Weights of a small GPT-style language model, trained from scratch on English Wikipedia: LayerNorm before each block, tied embeddings.
Each number is 128 + 24 x the weight over its row's rms, rounded and kept within 0 to 255. Layers, rows and columns count from 0. Numbers have three digits each. The size before them is the row's rms in percent of the matrix's.

# k: layer 10 attention key, 128x128, rms 0.0948, rows 54-63, columns 0-127
# q: layer 10 attention query, 128x128, rms 0.0893, rows 55-63, columns 0-127
# v: layer 10 attention value, 128x128, rms 0.0837, rows 0-42, columns 0-127
# o: layer 10 attention output (transposed), 128x128, rms 0.113, rows 0-42, columns 0-127
k54 123:125153098122155102120129127133121112134136063148093173115141124145154134104110130133164117113150139133123187132108124130080139105098147134092134144162167105062140132113154132141106090122135134092086144106129062140105118118121116120121114113201095152131111130118128132163107141133148140181152131142151157129103133132161138105135132165116129113117145137148160122131172169106128090098127
q55 110:148094119095121106137112106120147123156191150158115112126189124113118128145162139089134143150123163156091129101093124112113115162128114127153135118174102118166129119152134142128157112135136136088132128118096129153091129169136122124120119154097097161168170163098116102083119175120146113115142135114074093094126109065128144134118167142105127120098152140121096105137145131143101164133131
k55 115:117102095084126119148127151133159131114140135201080156105175113152130094082115132131127142125109175138143148138106113138149124152142127119131133079150137129121124145169122158122109141102115137135110132105103096130159095086145114143161138150151117132166131184107112139059119150102136167103152145131155133085163108098134148140136104149167112160155136141130126107123141134082153110112149
q56 115:117137188159168096104144096140110123106119126126137147133112162161138141120140132104166169135093130164150150144105136135103131082137109132152160174089147129145101160113160139107132161124143152122079088190113136144158128130123148096098123131158162164138100160116108148133138117172110089148118115151137154147118129130121143104136097129118159110132122091167137143145089140073112153152142
k56 119:142166132158178122132078098144118128158135132108140145153138136097110149119122137159110131105127149153136150131117144069148133087150166101161119174091107121113091137066150096138122147172117166096117142116124156142143136094137113123130155097134156101103114128101123160101157125149135083107104081118138140092094113137132120152154149122092144121121111101129153122149087130126151117187123
q57 127:115120117112087177159156142127090166141131168110156125081133118168080172135084165135096155174175136124135124162083155123102125105141148116126120162155115092146111132144159113136147129165093143128171124129118124124124079107102124138095150134121133150131166115107126128127134109148136102182159127157154113149129134133122127106125076100107134128135089090129131156125118110127098139143090
k57 116:128135126148074163173142133155146123169129105126125169118105160141131146109161141109142089147176150129114112161128116142111107057153149135137102146126071147142114116163168137120158134132109136129160149111104145135133118123110146144105128116129089114129117130142070147151114113130149115164122155086164080141155138121098111169109091099139135143102117105099128151135080111145093168110124
q58 103:123108127147127133114114153147112138148124102104116139067154161136164120130143160115120125137120091178068132144124128095125101123134099159114166164129150103168101130119102141105123111133155095123159154127148128105093109124139099096177094105112155131123137118141100147149153161112138188147106143109116093144161116140093117135138164114108123096144128121097111104084181078146097109117147
k58 110:126071103106126125115158139108144161132101175127148129108126153132078099123132144140161132138135136214134114143139121063140161145112133118112173099163119118119139165154127140104116128106136120155160164118142146142143131158099115097189148120116132107127141117156113154121111080114124137110122116140104102094153120104128127116125140125123194136136125179126080134085119135157115125149151
q59 126:131145093095132116100149150144142122124162116119127177098165102123130088118154175156102097144121153169105127119141164120091147087139084094134123138139124153182107104101134121148136160123126127148149138157153117116114159144184089088148148182117131151133113121135098160127058145112152168135116090113128128120147150137122108130124147098149097139144127147126142145116098094157125160132152
k59 103:102121117103167139130102138114108153116162121100159153100133136097113129090115120154155117149152147163132135129095116111093132123150101100134130119115123134112120112156092062138125150122142106157112154132106100126138139134124128128143157124138102115180151145158105150119058060125155116150163136134137090116105178136086090088190121114145119099146125139148101102104099117159120141154136
q60 111:157107144112095118114124110066112118076085101127168149126123109126098123111137114164180136151120106108145126138088118078127107106123104149140129143127111136137135156146165118130126127112118113099097133132135102129124123101124152115147127077138143100132103209118136115098141141126103142152137130110163133132109140131130176130098226156114086131112120108106119137163143144129103133110151
k60 116:143132141104075119151158140112133147128117110131118138113131160101148114098093119123141123132108110157173161140103125132162185149120125194156151111175100146155118135138118118150136159144105177114131101117147137162143140116147100096140120102111138151102142142090143152092132143112151084100122086151092108122141108086169148111121172098111118110148158127079123152148166131119141102157099
q61 108:141144151153130100114111123139169151137156140129114136170078149147083104152124098117092143147134111167066157136109125153135118122102147141148140151134124132126108136139137166157149116105154120171163131130133124118110106135141145107133094167092137082129133130130092081133101130123132145098107101142064082186108095173138172109162099144135125152139155117129114126118121130121071128111132
k61 111:160119072132125108117098119121137129122169149145138172107104160145103125135120139105118168095138092123131139140096131122111124141114147126140103129118135154101131085114181110117160091043156149110121122105141159147162112133139146117109081171081134123131133131141134138118165131099110133138099140146109130161126151139160114087124121137152123160178133170110131076122135095147171113123165
q62 117:134120107133114094108137132104159162163176127101180160111124122085138138154125124155126103118133147141114137121141127138184088153082157118131161148136113149124130077115104117118106118116125143125149126123148136141131154079128139138090087126109085093116166157127116144076116146125080132102145128152100125196125123157114150096143151148150106094115145143167122105143185136145100134132121
k62 121:207068116128125110105087133109128114103175133169168143088108117098122097163132128151125132084112108110113098131133090198144139150109130116133121083140125135128126106124106142135159096085161140144128119131103128133144081137171131115103125103129105134096107125122155141104109137161108136156135142121112115135141123109141117092159114116134125076145144145119157121120165097165135157141094
q63 094:110113089104120130122186097106104149157130075112100058109128128148105138148127137089107106158140114128151118117145116168098132142158163174129132137139115130137115139143131151154133180106141107117143128085092119098145108106110146083099128122121137143131143126144093103127172084165119144133127127118164156090171096109119127137111143105129118146114085122109078089144125113134116167158110
k63 110:083120136133122163130117104168134130163103104101121129079112151161126130075106152140131120083115124132159120136182135133113136114157124128099134151112129149147144149152130153190155076106106132125162162082081148123132155125148151113146161164146094151093131139094102114110135134111119114114115154127120122122143144100097177171091137126136145181117102166135098126138103133141134118097104
v0 107:149141179129138128130082132099147140097119112082120108115111125147140175121125156092103093138179133135152117144110127161124172129111147140114118135157102133133151125156090135150097094144157124151151124138107138109115117127153095114161154144151113088133157162150097090133133107153085121127094121102126129135093109098112121154195122123092123131062158127094159131103112140103168150139104
o0 105:132083110146064115129111109106138129135155074147151139165104108115127131150097145139173141148168155142100121144154131142152109098104159149142073115149133101135140118113120125117164120149140160144132101115134153112124112154171144117134138082132139142123146126065115165078092161137121072136096148107140117133140136142114151069144121122104106146119134152122146107167149171096132116135147
v1 109:125150135130127138147149123070160105156089123131130123102103154148088093153113092121135157099076133120146139137152096154155099131106124117160090160125099119123116191145127120097145128117085127119087139100122124155096119149111127121103120125080147105121117128166163123176124100175134071139116146094136115117117110121064152129165098146162097108165126129140124143124137147138133136128105
o1 120:193105100121156145075121112144168115111145179153114171123177145154122142149146077111148072155084108108162110123115102102117122125141160155136149112140165101139118148120119131114091133148133130126137152131126127132139118149119112163107124141185085099165114116136120157071141136127166105100137115147084136115113130090129131144126128133144106104149118127140145074100108126149139123152120
v2 108:158137142132134139161146093156158139124118135154136087129119150155136136117094102073161103127111156109132126144148144101165129136147123094226104149144100126138152132106151139107157116133100107128134126142194150179108134133105128133169149090162127170148113130078107090147118106120098167145126108151142116120126133113091134128126141154132157116110137113166161150153118114154119110152125
o2 114:096124079153088087135148166158140121128147155113158111160130151145092125143126172143098124115115107134087101124085096110123115146096132133148140186111148136112197153127112115126128110155137121149125104171106105088136134151127104139106094164129124127124152108105132148085126134108169187151128138151143097156151098118112133147148121119094103146142124152125156137142138132149071117139090
v3 111:124151118110130121118172127126137122121067105110106127122093095091165128131120122155131126085093084108139130118142112139104124119176112168118146096205137139119119096161133128097147118103138166118131091102167179116138144149123126175152144152134144148135159081169101141120160145111138114129110130107156106127103140135098145078130119131094158129106088120122143092107120109111131085121134
o3 125:136098141134138092160115112109106099109149137135158134106150099155124097147117110164138110183139135114116151124083111123137113113117186094150104141118105114138092149123113118131123139159155149103179135094114120151133155163123170143133157114124114114085113155104108159178146165068097156131120121136165167078092153114149108139124162088140116110119141153157095146111120113121119132162133
v4 114:136141117113127125096135118127112089171143110116176115135161165126106165136174163131160115116124128139137106126109109109128125134185136137088067098157119110117125097193147112155166146131134117136136075164117162087100135110121124185148185158121127116117163105117095171103130118134114133109120120149180113142135131124144122111115121145141139151143119100139122135119106112093125088161118
o4 111:138136109123102119156114147161098102109151132160141153095097101098174139152121112158132171144118104106136151085171091163150109107113102103149152136120116135079097129119126131155129083103136090107109133174137155116129128134196128138141147146089136126153117133106119079147139098141098086138087126142157148108130120118116108132156113162145133126145105156163137170140149079126149115158142
v5 101:155095122171102163160143145181093111151120134134140132084177128139133109132087113156126115133110138103150094145110136147151128159137128159133141115055138174143112127164123111119116163132153141131132120124149146109146148190096154140191129117109125152148129109153129085116120144103148115122148089111114158097151116117112145124158083102107122142142104125130138136154146136133087079087132
o5 104:118098122092109137133088120134138134104096146108080115175154170140139119092155085132107108127125129117103135129137146108149119119128120095118083093139130160107165116142148149131143126155129117097104122138139134139163166170127148098124123095129081125147121099147159158122124161102132155160125153170166112121109080115152126143115141102091092127114184149106146146139105206147099139138127
v6 115:105149100147130097141131102149100119079158100128157171108140117135097121144113086117127098130163117145121119115174130178133152128115131162136127087100098131146124143103137160142127122158138152098149129084123142097083164113150099148145141142158152102108116127094190115105132058125141134140127124118112135149110098079142111083129133089162130116146124131129137122138162103170144110092154
o6 123:112086149140149148127126095120108151138100089119163103185118147116136107142159111145103138109119089127071163123115117113150164108120111128142149143162171081171150130116121075143153155120103129148145122123152126173103093141123119085145160134156169178109124114147120130099119134118124152157091164091114100132129134123127137103132112101091159128141149084157128149119099151166125121099129
v7 112:131161116122109154129126120129184144115099110122126114119114104145098151108113136087117127101090106125109131108130127128120126105107110191145087145109085147134164128100137171129131152114120113111117125168088046139120117113111101128129126157132161129109155149106138118094095135158133138125101175099135087098154123156149085092182178116102081137135137129099129138117125123155121101140111
o7 108:133109099109108101131121146117126157141134104145136117118133127145113117151189137149114084119106091124087131116172147107124058148127121153091098145124180108191115140108134128106076147168099113163120146128113146112124148101115124149149138134115178105137119122094161093108140102143162098115173148109165134148112183113110123107138118142124091152111130126173131112123149112136123159148115
v8 111:106136168125147148123104128113100087118162098114132089111159147137120100127106123101128100167090106110187132086076122129143121136070094131137141115117138118118107158147144089135107074135155134127134116129108140129121129139124141148131110103099145173133099113130114117112104119104160121147116158181077162179159145168116148156122129133173138160137126140136107142160077142154118107145120
o8 129:160128116102144153138107108143116183167137168114127132133115143127122135112067088081087091118128105154167131091147131134107107101134121073138140125120143124154137124123124160091078156109139137129147113101133138140119111133117152090165125129176121148145145124107119095152090144175141168132136099131120141141124075161088137144123128129133121169152102099131128159147153116148140065147133
v9 110:110109162168109086093149115096137144151133127107152143137147114147135132100056143115135105108161092169096109125101150154107125099112129139194133130125111119101163136137082139153131097089138116149157134114104113170105152104125128126091158128139116092174147104108118144111130138152106139124178132128099166118144125145085134130118175137136113136088100132114104152132125108140082137089108
o9 108:088129163149143158143122099139109160136149116081098076126144159131075136174128144196142122108134097129157100095125123140131152146108135179107155198130149126136156088115123148077146142114099110107129147164085135127127140120134150137150099133099133144117118101133143121109103105131133111134138133137136146141091071130147115113121091104127126118158148081146145149115129134123135094149169
v10 109:136124101119134092143174133150126079142167128153129171138110117086105123153146139084129140085140130100121168115165130116081115150137144123093155165084113142154104120137141099155158174131131149080179128105135131137137104153136106194091057106102131114123119156158113114142134157171109138113137144113149120107106128150112148151139155121101132151136129120112155147096134142128107119118116
o10 127:177099121148139172115110125122140167115156132071123110126071100075176090120143139124126102125129173131187133144144157115157139089127114144105145067122172117146150133126124135145145131152115118086096135150132090154111158129157138141117163133112123146123111107142115122124107111149137152116124128103122064113128149141136127116098156112095157137110131102169132145147147082126103139161141
v11 105:125121121107160117125176120074127160149130137127120124156164095134146103108085131177133104123170154112152127106128093094134093114106168130090128143140099120144125128117140098133156134150130160158112146082161159125111097073134126118095092108105148126137130136101138145124153110106138093122102111126156124131133131152139087088148168153134132094142072176136140166092134158113144101163129
o11 112:075120116134103086143130098120169174168126143087115125140134126153181162104132137107120122150158123125121109112162091152148159140150135131130089115112111112140157125123104099134121129140128140116160129130130109073089098119153132177123190142153156126152131115122119099111140090094117122127106144095109132102104089115117123163156152135137133131172133202145113134117099117145118154169101
v12 108:148140128121120091118127163087056126088092108189091122134101162124136144169105093114153096123147141104114118108143173130115122133134116142135117136139107131124155098117124114125167152073113162150103107090100139097117122098116138111144132140128159142174126093081109170124149094125148136173148173135114118145106125130133127169140116108143128116098091139130156107142123168143130125107093
o12 111:123135148148134133086106129132148163128121097145169157116139107135160099115089091127135117111130064150098172131123171150125122107153153111120096164102164130140133111147128109116098136158111144098076146135150116093112152156145182113142153135128134122122124120153164166106167122092097132133096136162094142085169097145139090153156126153157145113168125100125118134094127112102127125103099
v13 109:194124137116112119146111161159153143135155148107147140162154164140120110107090137149138201155123121129130121141113127101090146136148117103114148114112116092152169175106122112112124102161141139093147147117139157122131092142117138145156124150140116138160101150138123134187102070120146101129172147106159104114147132120109139117081141140132135112156143150121152077080148104130127136170107
o13 110:166119139145140138092136164123130117181137096148121083153096051155097172109144116104080136100141151115135110127138152110109161142141128155136140104177080143084174136111086123095103102131109169097120126143123163117167113131168128105087167109127141098125133144154156145139118168130129137138117098110123146137146097126133160152123103116096129139123144137128143133082136128143108133139109
v14 114:130199109129097081134124136126145155120123119100082101127142164104126146150186141117168115110161131137151151085119151168131120133158133130138091126151141154142151075104114136123109089132162127128103122118143108100148148138158129153106117117128087133119135143088135152117182097130116141117142128143130130139126089154115080141176155125134133136161150146137094134107140125137063138120071
o14 121:115108109132121151125129123113134146146145126135191133100119098146196147147124136160157135107112120085103126112149169120125095168076159165121132132132076097134090084146126122137172149125114109132169118147099128126138157125132122105078150128152089118130155141112150086119105141114155158133143124149135113136133146101107117134142107150121121184143078092121106166088117145123147123145085
v15 112:081098113133128126135125161099104127106152119093129155112126153122109139117092154127112070104108139168118141141114125147143162126127105086104139138110163103091102151074134095124124091127066100140116166146122178133146107132071135122130087132121115149148158138115118162143133109165139171106131150128153108164116089124122129108131147103115118186117114149128093114134142158144119181142129
o15 121:134160103114137124127125100106126158124117118135114147143087146133125138144152156135187088200105089127123113120149163116113129147109130156093156121149110130102108149122101134178090130077168120124111164141091158121106121098168121132104156142109114156081109152111124129118110129133169145161127126122057129124099121170123102154111106132139117139175139108108094153171113148131125114125108
v16 104:164128126092166134104131110146095147107111162109129081098171122118166155121113175154139177139129110142113139105154130168140097084095119136128125115136069144133107133098121123112143086149117142129087105153130150130113137156137106108125107151129138173134130177127109125115107145115140185129112154140133124149095112121126165113134174103114113129094135117163102095140117140185175131141163
o16 115:070126097125106119148167151126155106131113106110134130125124124103114146171133132121141100146157115099161179133104167136155102106100164117110106105138147163136115117130084140101115114179150166123081152153118153126096098090089084130168140115139135141112135119117155105154137096159102121143109114153157134147135123086121164185100119130122125113143143103121089157142101125157133117177142
v17 112:146103122125117123151162121119168085089163120127101110088110111115166156061116136150156122135090103132087114113100149112146127148134120108142141105117139186124132164137114182152125130173108131119160130100122132146100126126143136161090169130090136113099140102139149180134149118138124149080164121122131122149128167116113146092131168091146154126113167120158139116125179157149129131131118
o17 116:155133115134126173104134117101148142116114135134142121128098133134143119147158131148101117161079131142162115102105142093123158094138153151188090156143059174119138118135107144095096107111125133157132132181111109163104156120123113146155156152111126109128111118131140162076138147121107070164137156144104127137125139082130111103116114102097146092134126139161185091116108116108136111145125
v18 104:140131160137157099089154117101082116135134143140156135143109116114147091089131156125138118108164097127085174120150124123132114115145125134086109114127118129134145144134140104091118141190148104119132153114167138125093159135102155141168121134152141136099137079099067134094159154127110107134116102079139161139159129109127188094145107151128126134110119145121103175105129137095091160101114
o18 108:090142150122143121125096106139121141109074114106067168142132109171132135146130116111159160119141124148152106098175153136110118138081125120121153129158103098149092099133134099130141102144119133157116131128133084135126111167145121097170132143159162107141134145146114121105165142090113095144094160161115131087123134122109131182107110111117143128180157096128104089118140129183104146156108
v19 104:155096120149160146107116120178090147163141100120101137113158150096161127114083125159141126147107069156142155106103102123134109135161145081175140098138122158157123082116140124143142167134139122080161080121115144137140142101124182142130060114099119108110154101114132120104159132179125126120107120113095106119148112145159125142111113165144131134121152124143131126141158137092119139144141
o19 109:100140117123156123115142098116104116143119158109111119121129109105114156140149117147153180152087163113129106095093125125090153110128135133093135130122137160157107136117115127144120086088192084155131142182096114128135135116162100122108159148125148120163159140127144135202125151104102146151114149155152095117117135127140181118115179163069121114115092142113122112119115120113156129117157
v20 106:145119161135087143126110159128128165107115142127155146105147129095101106153169140139146111150136114132143126109165143075131095141095146149145188112196101098108094141120138158104104141107151135121120135140093084106122156075124132139134136153138134126159096111152092127105118101163117135100092120104106049138107147135123117097151128115109119138136125125175154100140099154162133123119128
o20 116:149150151152110157143130140121077123107122176108155122118102143086119124121124129118121134097136158088165145104112106122137150075139141118134151145142156120145096112169145075092106163101145094155134176153136114079107132138138166096169130117153138123140153135092138108129097166145131088132117112122149156114120133133121079142110140140158128182119141118130108108153134081078121169110113
v21 102:155126126118118122110053099131091107102124096106119154175133110119122098112121174139119125156121109126102142093161106117171125115123131134129161146125105184128149111133134148126134080106133109127114164137138115193139102125127151085125124129121081135119113097104121148141096090122103152126140118109171138135091124080137128161133137151177114132155115080119165092119150135079136146120109
o21 111:182154159063095158063153144137107120119103167112135181138118112114105157149113105120161119102149135145149115131138131095096126134089135117158117114131143152123152138142091119131145146150129105159127091110100160096110136154145086140102141100141133160134196139147161110124115106085127160113099141134134133170136153130107069126113112139112137113132137138163134109123137121098125095117156
v22 103:100128102149123121113083156137099099163115161120142109099119109111156163154105106149116129145107141178142092111099125111126100153154145146129144123134133092107100111113124125102151148165136139132127159172143131115149131121112096155135093147136149143154127128101100147124146091157135134129218116191130120139136158099134116166144150131145077148084098077100113118104125144139159125150116
o22 105:118119129129148159118139108092093125118141099137160109120124137137110133116122158145110150116148096116136152138147111119114123162154121136119139099144115161051179106115094154130122130151093117137154125181142156159088096120133134145140119129159082160144130127110163116154080148123149143115167150099152153101128130138104160152137096122175142130097132128144088101087095075096155093161116
v23 106:137103158125092142091145120122141105133107127128146155142080180155151157152075112152109180149170139114141111095117117118143124138183126116140108117088083116126153140121126155099127151160121147153123143114157122109118140126147169138127105124157122109066122112104145133107122100149158159160131128104098150156136124162177140143145115114120109125140089091128136109106089116136173136154072
o23 116:139136129117125089103141159119145096138072096151141127160146153160150151108158185094107130119117096171141112168106098130124164124123107101122190137125140121144152120136151107087120102156152103093141145126105134149135114166152149108144152084180125122181109163107110119111117134084088113133125122145144114147138096124143076118151096111121145115124148115149152116085145110127127096137144
v24 103:151138122091113149129145131114143065183128122153139125142137131165133160134153178099121132074121120141066124097115122118097116124107134163090142116112069143159143117122124132130122135149148128111088130125166115161163149092128146149103089134134129153106120125146124170145098153098095098131133109120113147158115119165130099175123129100133099141126109146079084118123148098101156122162138
o24 100:133094171165092107114122131136104161129115147116133159116098113105144123126160122096141131133146092112151122126197139089120163163117099104174110081146144105113113123137109174120169102108110116162134137131118139140134098121122164130130170119108151117161138070107116133157120135079105113150120112097126179153144107127156125131097113143141114104133143130152118119139114072151138074142167
v25 106:136119151141104123114124118139134101117119156130081103156178183149126097148122133142113122121154119134104089093147120122103111110155128130091161111113123131139096174075164104114130136119092119160108114182134145110144127139111127184103159123122134146121153126173085123064142107143146117145080104112150151152126140122102130132147162148082116113122142101118116155190149124122121173137128
o25 111:110117109144133121128102134110145124138137098136145119147141125122112142156137088123142140098122178170107154159119177152134119138120113150142138061167106149143112107084099105150095126123152154145106133114102143077143115096141125068165077168101113132126144133111100087152112114145172065129122103117148134164158138151129123155120127145117133131132114182143130125110096147121142128177100
v26 095:115133073158132126130168091123099136108135096105102117138142175123139112083141180127162101116158124087139133119128179149163163173138169143127133158132103140133126139084123155114126158126103157118133144113153104116131089117100128119125113104125133150145161086156106139151099156129141140148126142169177154121113122113126104139104111124080068121162120139129124128161123134111138062116127
o26 105:174127143116157146142148121149138136148124116073156162131146090116120152097158157138133135116186154106159117137100125131156092141132119109114116110053142112120118113103134099160147099116136093123163100121149148110099162164122111120103174106082114130155153167183158132125173101104114111125090144127096144117105106103140113116144086123124131160101152144139114131125126143126107084149129
v27 109:158162096126095149096134107111135130149162109117184103124128116109122188171132139155091164140100177129122136135118140105091128158131150137100191138117149170133071141111133122125102149087109115112107134105127086159141153119111132148140108131146136176141112132135110140098131129137102155137131101120081114123118122141092120138134134125128160111137117129096151172144156154114078082153098
o27 113:179124112122147087131123149128086137138155121119112119101123143116188107141183127120135120068140110115104106142101155117151184144142098104150144101117165143095132119121148088110113181140167129145122138128094107140167136103152151142120121125130113120141123092139156071170099124099081118126140121159134113100156129169124164165094151135125115109139148141086156087142136125123137127120112
v28 105:137123065137089083124116150158177119125125099127126127136131126145175117154141177092120154132133088146109103127154162110146125090062118155112131177167107157141135155109123101140098133139127105090128115103126124146154079135157156129149145130160147127162099114107133101133090146118126137112158118110137112108150105140132146115111160096126107128136164091136147141074122140150126146146179
o28 099:163146110148080158094137171166123142125169157134102088128116089158113103107107134118106153141118120114155136120135134140124091109096083160117163096144138138088091110152165111124118153157081175156123125114102134172096145124094099145133122124133121110151167129121157140074177152128131156155128117124088132139117139155127165106137123092102131121098152133136089123141100157127144129136162
v29 107:123161136152122125112092094120139143117144106106164130159170121127126124176152105110136095139140075156184141127157122114089139138073169110147174154087078143106121104133112160143128180083104119147135143148133130117135113138161113158165086148138157153110117127104119151147073146138155139106159132127149119117102085139123133154126140126152133135126132143141112090145158150103128169110112
o29 131:111123113099122168114109100156160150105138126127152148096105167120095126085109100131145108105134164081090152116072142115120111150119054129143162115147181115108129128129134138115117150109121164130131160131112140145082106181133136134090157147118152159126142125155117140145153111119156086084110180171146110144137142154119112135152118138104122148099160121134124140122139094104116148091147
v30 111:166152144093105127143115110119110184106130123108127107157147129142122150169087110146060127180116099168135130132119124140132105144122128132160136145116158163113099173117168137150116086147096139109158143101138073101102105142114101127133178138131149088140103130148147116134128150101107101135106094100151130162123130090128118139119094137135131143105108186155124103097103146122086143146144
o30 120:147130149121099140111115123113106094143124115110123100099110133164169115097172122124125115091121165150097158150105150148136123118150105114124170164117102131104131109161124133091109131115179156159124100088173145129096120126093129129140127159133139151098116104164174121076141180114097104160157136185115114111109092145142128150105099128176093136141142126146127111136166105124098125110154
v31 109:136166111097147195136114107142104108098094127113098129140141158122140125101084116148116111122166142117090159104126144153112161117108133129103143087147155173149118149135159057124145119103132157103144135132139157119117158119159149128143123112098096125113129083159125155100138161143084090101122125128149101152157123118105105140127107148120118115149163068145138116138142153162136133166083
o31 120:198123135117155126105099120141138148094132137109119122134118113118097127138120088135122106112114167125169124161116119126186119134146185153158108082113123124092096130181123143135140102083183098163161107133124096094161133108141140084153117127111112153161119108120098132179148141091162105149130118122136126125095118107128123126127134159117123171176148089116131124120120161102121129104119
v32 103:163125144169116149157131140143136087119136122140145131120084117101164124116086055122089116177120084158115151113121164124080135126155130105122114092162140119120094116097092146107169152152121140115101119138124150088124098085107147101140156103123101121119122129100114143122108135117112160135066146121131126145132103117105083111116088158186134141162137126115125122112135141109155146105104
o32 119:129081141116133141170139111084091114109103145152122161131166104139125109137120086108125125180147126111176148120125147176135134099143092159146164141125087099114173102112130134098134086126141158131150120125119162128144175151171177141090147126138161123088104118090105160144145128113122126151106129151101129121133151129114163086090138166109130104147144113125115130112144106087108134093137
v33 108:138143150107117140123161117136130134087151117129150134125161133119161178123147121088135141147121088095133164190114148162116117117116151093173128152123152117075148120121132175112134076088160140139130172151126125158156130161077114144119102114159113109163125097126122116109125128159153122117113111127147134116160103128125123113171113124145135111103097188120136117198144111108139096118137
o33 110:112135153102140130151120129113113064159135136105147105148132174146121130130103163144152119158125127158115119100098140112082088142149106139127109155103121093140127169116108125115132134116125137111150123143102132125122164101133166095088131152102105109094174104184132115146106114132123102151146115125104153104170118118092119167154089119162129155135180095121133153120158101144061151132164
v34 112:158167146110151134152112149095129082118078144134125134085098083193131142112109142114170145109164115168155106134097164131104138153110107103126110157100129131108134099122169156139122118155150118168115102151117167180139181088125169155129142096137119153137060149136131132108143161147119128150121124124168149121128154095137130118119158113133138120142120151115099108123136098123131112128146
o34 120:094115145136141109167124150112105148092140157132154165141114127179129140166164107161132119132112117153153128158127125121096094156127155142133146116157112102082112137155131124137132103153126188115123113122083113107176152126083134124171145148135111179139147146132127137118098139115160116108106080087087153159108101151145116130118132104128163077132115141121137121110147086136067107105122
v35 115:171142094122100149100100111142125087124160132145138134129134135099142096121171125126111148165146149059119109145120112130117153091174120109108138131097148146164182127143142156088124124120120114139150136109134093131132139168127147111158122134127114082088109112132086119121174108109120118162114104151146157142123064153140122119097115159147121116095113076152083127110102132141136089098122
o35 122:145161130119126111111125154133144081131104140123110131148134080115119145170126124082104094103192156092159139118126102137144107145104125078142154134162130126145140093134159115164155102138121132112106163156124106160098183122116141141102097082126097137104083139171112108114104157139127150142128125132154127142173149095126096155128144128093120109157178120091150143119122143128140131088160
v36 110:124140110160108118125164136104173122133120126134152146145124156132144111143177124109099153162121146144139112126105170108134133168167090146120168124149074129147174114136163067118118133141118175128103127073126135154101152153178112116135118124104139143144127123154173077150158133128071118130118130112146141113126123110134068157133111125119084144143153106129122137134087131090152154119141
o36 113:123124156129129147101105116141157082136155129133154150130151076123138116135124116129100138134126172143163122171108101177131138152111093128127109151159133090094074118135117135174095165137106128160151116137119125140084077163150142149145131089159107145142176113112104136127137110124112151128119090113109145135151153158153097122128127155074107137088151152158145128081107124138101141124079
v37 112:116124120128095147142120179093159154135110117159099130125128113117153107130126141142125098107066154144096137114153116110132106149144138122147148148131151180166128120088152125121138169098122121157146080195123125160097119089144115094117139077096141118156063152141160127134091107171135124141141155123123162127075145146125138156114112127135115148139108178122144117149135136114119114139165
o37 113:113150149130116097091127108150115168135150141130095124123124144099109109112137129119096133132115130124141144140112116141135123096135134121131074112133158129133150176144156107146135169140134076143125141071078135117150143108120184162136159158164115143116138125138151167093125108099164173121146114139120135165086130130126161127129138126167133079124073174133119131105118064118168089114126
v38 112:164103126137118108134116139137101116147128069126112135129114120133123131128153109164119162118096075126147128152175083143149169132154103143128110095130130090150154130123126130125122163098140120130133116139079097140096102118131106183136162135131141138108118070134127130134129142122133158090131076133146160091134148178109127174117097101101182106172116144135110143144132151103120135125065
o38 118:138108095151129121109120153109095110107154112110103157102115113138129127116089112140130130131110113161145097092130116120157100133126106157170147156128098191147083154132146108095109126115082148150092128115172148126088145151138114071143201164121127108130116151169135133119136100115170124128117153132119113084135129127154139112139155105116103129158117133104152132099145152119184146105172
v39 111:137144121112145134143131118124121157098147144124090136154130079119157141101133137112080123151173141155135118151134116123121142120147109125135093148180111098133187165071086110107154117116111107114150122071103112116127122140085137119148105128131192110105107129154182113101112092121115125176137129110106129128092092084110161127140125126130142148122131122170153107154127185104128131136145
o39 123:156135100129115085089141158141142145101111102142140124120096116112119177130121132141128102157150131104137113134077137160153135093149137191117133132122142124141129131143133134119165113129105160155108146139137094110118121096103076111112111126140168098125134090112150147120115128144118174128120107163105129112137150190133120101147132107165156107152128125146132114108123119198048156084126
v40 104:114113109084171121153103127090168134086129203146139092124103112170105100138078145133144136146119101134126169137116158128157084149163107101140138138119081109137132153130118159144086164161147126128127123122079106131130087125131134118105104099104105158091139102165146141132151097122108124113118110142128136114139163154121122104109107073146115173090096130109140136158134125136107124141130
o40 108:182170129100099116141159141117117134092134106111129115154135105113114127122170139127144155133111089116149076134123115114141181115135125120135126131105109102141106110075083188137104115152106144109078168099189161139105102155087133182153127131123156145127154149122168122140116165154087097145141117127115134136141118154125122075133123145126121132118114143085146143117147158106134130127154
v41 107:116146094084146093158123078143121120145112127129096123142094117088170112139129086118143158153085124132122146094117105149135151118121157150148144131114150125110157137141116149164106122117085080166125192120116089111170090112126113178140169184091137101138109132136126137119122095132110137166125178141138135138144109126124119142156149095157129117124107154098150094140110131134149108091112
o41 113:153072131149132169099123132115122176118118095152116108103147128145111091132137134129130071106090162171154157184134126112098122125121149119105123136107134130119117136114101093149090151149091098156129149156145194115120162113134125161110102132126173108088122159122124115137149096165108119107123147151096155146167108119152107151118098096146122141130117076137163134099125128151144123097136
v42 106:082114128121132153167120125143140144123170124159102140085151184140142158129111148104088149119120131109172130147142136153105175161091152100139144160123155141129137129127136150103157082138172138115110112107124125137097151110146148133139119154137120106141147110083145148138153125076148131176110141113114108149158165107109135090128070139160131099087101128105164136125120151067127114120138
o42 110:124121160120104158111142104106133096116103156162129119183077157141125110127124108110142166103106136196096180103129110120111125155124111137171163172074158137174101162118118129127141109131121111120104122154120107169145120126157107125130137076120125143073139098160132143129126129119129095142149127121096128119111105088130120132113154129094124163113147165124120121098154112184134122134096